Weights of a small GPT-style language model, trained from scratch on English Wikipedia.
Architecture: RMSNorm before each block, rotary positions, normalized queries and keys, some layers without positions, local attention windows.
Each number is 128 + 24 x the weight over its row's rms, rounded and kept within 0 to 255. Layers, rows and columns count from 0. Numbers have three digits each. The size before them is the row's rms in percent of the matrix's.

# layer 6 attention query, 64x64, rms 0.16, rows 0-31, columns 0-63
107:118156080102179158136117121168116115128140149146134098142122120161126182131123097121113102119159165124121111151129169076110118129091136132168121099132105148152123116103167126114162157094141129
106:172113106095120121143143119161157158152145138177131151124149161165178137120097134117140183135088112110116129118101109135152129132149091160137102136101186110138124129126122128159172122151122124
087:135126108115123121148107108116118134099143166131101143133138135156170115140136162158134122149090170098143112153111102111130119141136077115158115088100155175188113124147095136124124116160077141
086:133125129097147093075114092146125140082107167125117112129137128143133114135140118129186109185126155113125134112132062131150119140155126096150128099149154101168087110156135131154130122109147130
103:125078109105094129103076163137093091105132132163147124112098115115105134140164101107098123131136152114156160137123115108129124127080147109103113106106096170164150102145160114146121110102098119
096:146179097138116150147108137103130140147154082108123134150111153117095133147110123118081136096113082148133096083129118131106144164135126132083113165152127127150127131086130172143077140158132123
104:121158123166138126094173148122138087136149118166176108107095171125102139112151119079105190151119150126152150116101107107107130135133136117112143148146123119118126157117159118133105115109186122
111:100135116145122160150136179128140124086122133137177147078074130099116116113165120133123112108140093147101124117118131147131136137141121128151112129150185146098143130109152106130120140063082105
115:129084132106113090083124092110163146136103150132125162123109149153150108141098148184141130098119129143194119139146128109126112108169097119128151116110110099138123135157120144150141087167153138
092:134101173114103159097149146152129143122138116113122140111160123099151119123089148155133108134134072137094107127132088191137093127135139116143170170117093146114100104118097129138174119132103121
088:109137115117137173142099137141099084143132097159170118177100130075100111107126132119101116124153111097165140127139150115136175131103119136146126148139108153116146124161153097146083172101118136
097:123138111120098098149147107111082091107109107091151152174161159108115123124103093108143127168123096119141159123132140126130136111102153111147120159135139134128117153115156157091106198104134162
087:160129144125157124141186111154140156135146119194118123174163134147115154137127153125105095105096134136136100131168133136086142146102126105096079102160160118117134118114121170118109106136130124
096:096160145144112125104098133157155154155115115120136159102139122123157096155092165183131149117118110109173091121109131142152118180154122143115122163148126100134118122144090137144128150164140180
102:137110159134150148095073130141117130109095157116101133109158107176143113094148147134119127134130129093118103153142097122135110058115159095135161087114154178145125106096118133109127126136140106
088:089151089148130168129125077153100101147101103120103096157095161204104153117110135131092143099149117104151136118147166134133102113120146123145143105128130142117122119136127148128098120123169155
098:126149119135166132113147189134101123142116137106111119112115175119108101111138116077132132136187143130106144124121157148123077125132146124157142143138077132140096105131161112117165183142146156
082:128116133148156132140123113136138132141132160112156117161073118186079139132160130165122071100157117087119123130142091135105092140128089150147159142135101094159120106140136146147137125144166127
098:085128130129132153104140160146112096076135116136126134117144126123098132084154091125129162106158156157084110121152138115107111076102164109140099141153094131103111103122150095079128130101139114
082:171125157148123129143146120165140150109121099124153151102160127124169149165089177124113082145103087112133105134115087168148102153151114123124145159118132105151118170127118165118146125122095148
077:121143118123156117166064111143139161115113140103164134125117128141148125149112124087136081174131158134116112139165147116151128147114137171158126127132144141088181148094126079108117151103111147
107:157133133128118145091135158134131112105156151195113119121114103135100120107152086136116134105085130116148131108111172144115147116118150067123164151140152099148079098133151150132154094148126108
103:139127142091176071115127068098155122130128150136126113132122146156127120140114148159136093145135134100151155165115172145131128168144099155098129114133108117151126160173135121119163129176122152
121:128151152112115145173091116132139162118099127150093152143124089146133126147136152115097123148113135112161083135137118097146131152148139132105125112122156153132170083151121144114123164150044135
097:088131158163106142075178133115139139119107097154131108153137115125155139126138088124144113110098113119103090099128109137147133133123134136146176163135100114131082064097099157127105134142125143
120:172098125105149138172135121130106158140130137130053100126191113144166152105114152127129124093128157116100108150149136089110116113119105163095121123128117164152144096131121109140145123130109100
102:103134188135161127152130151123137154135123095111124132104139115084134134168094159134168095156098124150086119083139123177127138128161136091118115141153147090096151125139107138129110093135150149
091:151125094112085168144168110159102138116133145119142155128127119120151170124127132139077159138172142123114126132151154112109093090168109119097082156121126126116139081127164090129138152143108108
101:127143113139158127145122113179122103157136151157164104132086129152128118129164100161135095176126166170157129150147162085118171158122138120142106131136126105097160155150161123127135166122128149
104:116108156160128135079115126091166146154093112155127158132064116149124126124116157133148127145086116104136112088152128163134133150154128133107135161153162113164126091129087155135107122151132165
096:126136166144107151102109106107107123132129097147143121112121121137117093126117133138131160066091111079132114108122114099135139154142110098158133172127098116165124087102116183163115123179145117
124:064152134125170125129103180133122106126121134115157124106103086116138128126121107101169125123147118174135172105103134160138110138101180141154172136140130136123079138109133142083130140118117126
# layer 6 attention key, 64x64, rms 0.161, rows 0-31, columns 0-63
082:112119109111101142133154114126118104139106164131147143119107092145160149102121154099109117089152137165163097130149135123087133135064127113123108103112099148142172092115171106116121124147184121
100:133141133157097148128122163140115148133130126157124093116139155156128124104096157092129152135107117098124121146117175120124141134127090172162107166109206129112122113159081128164156149120108138
086:115153116149116100139124122165106156095133094120125136112109108139124140118125160123114116135105161146156122166122124150123125128165094191167090103132136161092157090123083140139108158109112180
086:135118116133094096084123094165146142098144095122112120124119104148084135163133099121099146127140177141117159115156090136141138145092095116146105118169159126160144120162124142098111102127131180
115:125093122087112111134131119111082096142133151127160136111119135109077134107151080122119117092153143110128143147095069113131129131093174096116110122131120139171140138137195103125137111114114137
088:134118144135148130116140092103146109114117115129094185153134160105134122117128103096114120120146114117158117112151131132111127152129135093086160157163108091167053132092095134110129110140166103
124:158133118115124127092154118119112070119144154156140106134133163122110124115157126093132161115127112119124158110066104107098137126107135072095148156131130095170082165108161136129150112135146136
115:130126120115143142129136155097111105093095160150167117125114135083104113134161137103173125142145127147101134152058128121123171133098128055119136152112119129137144133082146128092127124143118109
104:140110106145152146098112119165167147160150151118161146115111143133121118113091126155105144138126149142176131141161126170171139167133145145101152146138133145130107133176063096130161147143139156
107:130106136135097181164147137158151168167148096107143135136120114117145124126099121166134165124152150106095110140135096135134122103064095164133157139120125161129176138116112129102124091123096109
103:102110163137144115107126100073097093153098146160151142150138146092145127124185116109124117117117114128126138132096152106111138110146115063124145139088099125128146125081178114116148119101130124
084:130117118127092087126146105086098109117120124098155111120129105094132137108128086099139146162121125165143117158160163134102132089109109057131100146130127159154105173126146164120137131141149149
087:094158133119157130086158109145135088144177128165106130131133140128096153108115143144134113141150125144140108092164108143059168128086106119130105147115144133133133142158091128179128145143150109
097:089118148134114159137124143155153159140149141133101189082142133138138108180092095162119163103129114101118126121116150125148095150125114162141147163144161123139117135138097107097154145100094159
091:147104156114155153153058119117135080119115105118138090131131135152116120121149130129109109104116106125130148138134104134111138080112172094135132084115168183161159139105172139106110135144116133
109:106106130148151137108158123123150120093120169141095168140164141188132141159143125132150137096146135122128144128122112127094088083158146124103176105155104138123157150083160088120123123150149144
107:114087136099153153144152176154142097113118129112088124120154166117137114130135138103067166104185166135125122150128134132132061130130142125129150135148148152131101133154175111122148116124118138
094:132115134145151125074117087125162132131113124121145119116094137152126115154146160140099078127111099139125113075166128155085085118161120091154164149093100094160121112128131155141118111143149119
140:140125113090142166098129124101094069094129119152137115121134140111097144103139099126138160095121133159110128125109102144079133110123147060118100134146116106135106143109170148087133161136136095
096:145109137160111160165136153187148142129120115110140134127094100141158128154092113127136140167153128104125087156144093169175121147110110122167120175108140159135136168169099115120125120136114132
125:079137101083096134175114157172129142121107167100122142123118091138126114130134114121128149128157132101137116149139114122175123137064106147149127091130138146128186155134131093110104136131100149
072:123117129149138113118152142088100099123173120159135073141118098117105146106119093139116125094087180131152121137089124138110167122086124078127151178108141119141124141162145131133137117149134164
092:113158133158098088123107097142099176136145110116123094108097130151118127131119147139091110139132146134163090136163153138135106131120116183113105140116107143104129139179094116149102117103126192
084:088131146161120150130117133142118126093118107147077160122095094127115096153114106105150112159116153135119095163113102115102114116175140116146134079115116134127152105114113079130120180153086139
076:097109138122098178079159102107152138125123106136117146158133153122177151119161080137127132082113082120100135088133090153172135130151111134139146122124101135119132102090145137107109106131144101
087:109156120088145137154146144175084142166145073126085124140149133135132122069114154104093104122123134163123134133136134133094124133137131182116089113144117159145152092161101126121136143120114107
104:126157154115141127148126139155137144130150094136115131130121123122117143202111123165148109154113102143109132066155122155151157146128132106129134183137159102101083146163084160122153123110146127
090:131138081085130145120181111155112116113144124149141127136120105128100142085099156106103159115159170104116117140127147120077085113124148094112097146130184139142121118162143113099147138133107151
083:121158137126136073083127129136119100116153153163141139114080086108124106169169151144154117125117120160168101108140157085090151112154134118134100139115161108118124150125130142144171142127130164
097:144110164148135143087129145090165128131116175111117162129132156145123127153118102136144121139107145081135133091131089161163083101131126112112168151146133091166155126114068111114113129147133139
102:147115153112094110109112095101127114127128166133124175099128168131161093118129109140135141095115104107113112105163087129149111150152113137158144175153137121143116073115115142132167098160173138
111:114131137092147140126123170079105108134144157097113143118107111106122133119119121096169124094121141171115140090100131117120133108111133122118132177078136147133069182109166148101140103116124111
# layer 6 attention value, 64x64, rms 0.138, rows 0-17, columns 0-63
085:099109092121139080111128146113094114152114121162116139131132113131133153119100123143124173170085102101177127095142156113167116146148104134129169158152181127130155138095154141112114114115142161
098:105134108157180094108132125132122124138133151177143089144091098151146133115095163119116138073105149157099166110149134139129091122116146169127142148106123158181144114125125153145106120116155151
116:160130088109217098121147157103103124118127135146102107163123137147140140138112124144119157109114171145115150159109136124134114119103116132164107122105113129193102167134117144138154139115159135
108:162108188132115111109168147152146148131127131113122131111072177107145063105133146086118144122146130149114128149139197101121129160118114127113144135100128122099154129155134102152141129132119115
106:206121116161159129142164149098101135118149139137148121120135134115116155104154169119141139158106128144117129095130074142109106145111106144050096111120150113126127101109125119147108107116127111
114:125149128126141135111134113092114137151114141133125121101150119147147140115119144160166180111115129142163147147102088140134156110141127106167152120106066111191079151106119162140148110167152132
087:140177153155148087142105115141143121134134130110145099087096088109140128131125143152117165108079112140206157095109124134114128119134144146107108109105154134131133169152133129123138087093107112
096:125132092089130108121131093120112118141124109096075147157167132095132155111132095156157125106137103092080115127122150097112125171092134134121147135154166093104115113140131147105118176169123129
092:123137131099122166158063111155123142146149108094115137150125158146083064124163148110134083113139128119136144149120145121133141093122139107172171124112151159125141084145129137120107119109117099
113:161163122151149106142092161057149110126133121126147114133126142164112194113114159150129140165134133134100128142122130166115120163094109161091151150118148150168106142115110135104123134106115109
106:070166170115133154122109123137096109125116116100100153105155109143140126151091147117128116088105115104124159113113089160168122074124159163169133112115121150111122130084149113114145150139132141
099:136093120155199078122092148103133111144147119156153139123150106104112093139117126107125159143107186152186166140147111125131109147124142131129126144104124129098118142131115163121107138140094163
091:105130123125063127148085141155138130139110095090121119155161152087079099099116132072125090138150139107141115142098158165093116121128130150126125112145099126088126122118127088140144125105116110
114:132132079119210115125120130104087121130127120128080124118116116118105143098167131114118132140119170158120115116105107115124114174105112109074122114097146151121089155077116141127112145130130137
108:069079147093101144128058123138139113114102106099168138107117102108110128147129148120107113163165097117165091142136109112140106126158151110178125124125101128132141161111119125113136116122109146
098:120159149147092154117177122128110135097130124087104100133170089172098146110104111082091066140138109111120139134138119159107126118107122145158117152121153146101145102154117101109144107151110134
097:077136106130173073138104106131144114166149104146129103127168149116149114129109122110116131169141154111162169164126138100160147125173143119130171133125125117117095169162150157121133111147111135
113:133145139125180143095102130079140146166138141135100156140139137156119123148128144148132174059122170134097131126131100106125126104152138097102123136132116157146088146089153119119131172165135144
# layer 6 attention output (transposed), 64x64, rms 0.136, rows 0-17, columns 0-63
088:128126153104102118121115154125117208104108104135119142129120137127124126147138165109108136108131156159108116150106082118086111107123152094119123094116086157128080081146130184139126109134134118
112:121140157122099129101129147109129169097099098120146160136146151097103116139121122160133130152130128112164114113117163128113129150147130091121120153125158104065062090141102171139114096149101142
129:121140123126117135090111146112147136114104111126146172088118113077171125138106088118154086124149128111124156126129135080165127155105133117137140159115161119090071083159101138134130118165125144
123:095138112178137132123095092126112118108119116111121146150190082142108166160159124140132091105097124083162099101136085135145139087167139116132111147141122115137146115090132129102122150136131145
106:076105119148081136125112136134147142144107152127121134124129119126073078134118123151144129082139138131157117165129174109127142125166143123209167130123095155134138131133159106133141110124143155
114:129132086100141104153115156146106142106110103111121151123137142110123149146114107139120113140159156116083146153135138082125083166088118095122123123120151167072103095183118122119138139118084121
082:106102124156089140107154155151107152112139109132139151141143182136055135155134137127114119134139157138111089139151112125098101144130143107135143098165090141128111062114163143100152129111123132
118:158124135097154162134132187127109112132110148148147130089087113124179114129110112078137109140135126145143173138120096106176115086117140146135131134086122146170172155146122126143135148108143123
108:150125128136120115101201116129144091152154142137157108104147107128166150137097140132149129123103086127116123098152120132106115137124118174102096157146142086116168200101139133137128124127142143
121:110128114134084155096160130174076131155112136140142127129127120114114080137153101139129124098160137157142159132132169127151126148126158108187080119138137134085116097158116132139135096099125157
114:168072098093106103152135124113125119126128150176137090134100140147150139153142123128109126173135134145120101121163150114074118175139094094070118130158123099121148113140137156144131119115139127
095:112158126134100164081167151137102160089140108131134144154146140137136174129115117151130134108157113132082114142089147112143092126127141100139130137155117132153085085110112147099151100152155078
094:155123168185147147121147093119145105111145172168148098111107108184136111143125151134147148111102098137123113085128126155120137119155109124129113121112130113144211148102122128118103132138143139
124:139094149113100121098155149116146130098104123139153124116142106104149120141099097136137113081110105126099158141122132081170121124152140125183146142102115103144127127204126097165124115151162138
109:157149170149142121135173087135119113131139124139089106125135143158174142102132129157098162131087158151089117131121130161103145123127080152073108086179140135137151126109138113127118133129142108
107:146099128096110148146087136142148099170134152144133137140071134117119101173150137143169149134103098132127110081130180150143141140148148121101118134130136113143156159093086116153110149093128155
107:146145135113133157120145170129108152087148131136146160156129142126155150142116104139167132115151120131092124127088092137154085130079143094113094126124107123138090086111108158090128159138144074
109:152100078088112103126124111138122153101108113154151094109141140092174176101099141132108103162127119110145141168133131089135130168134086108146136144122140110116132137186144102141133094149120119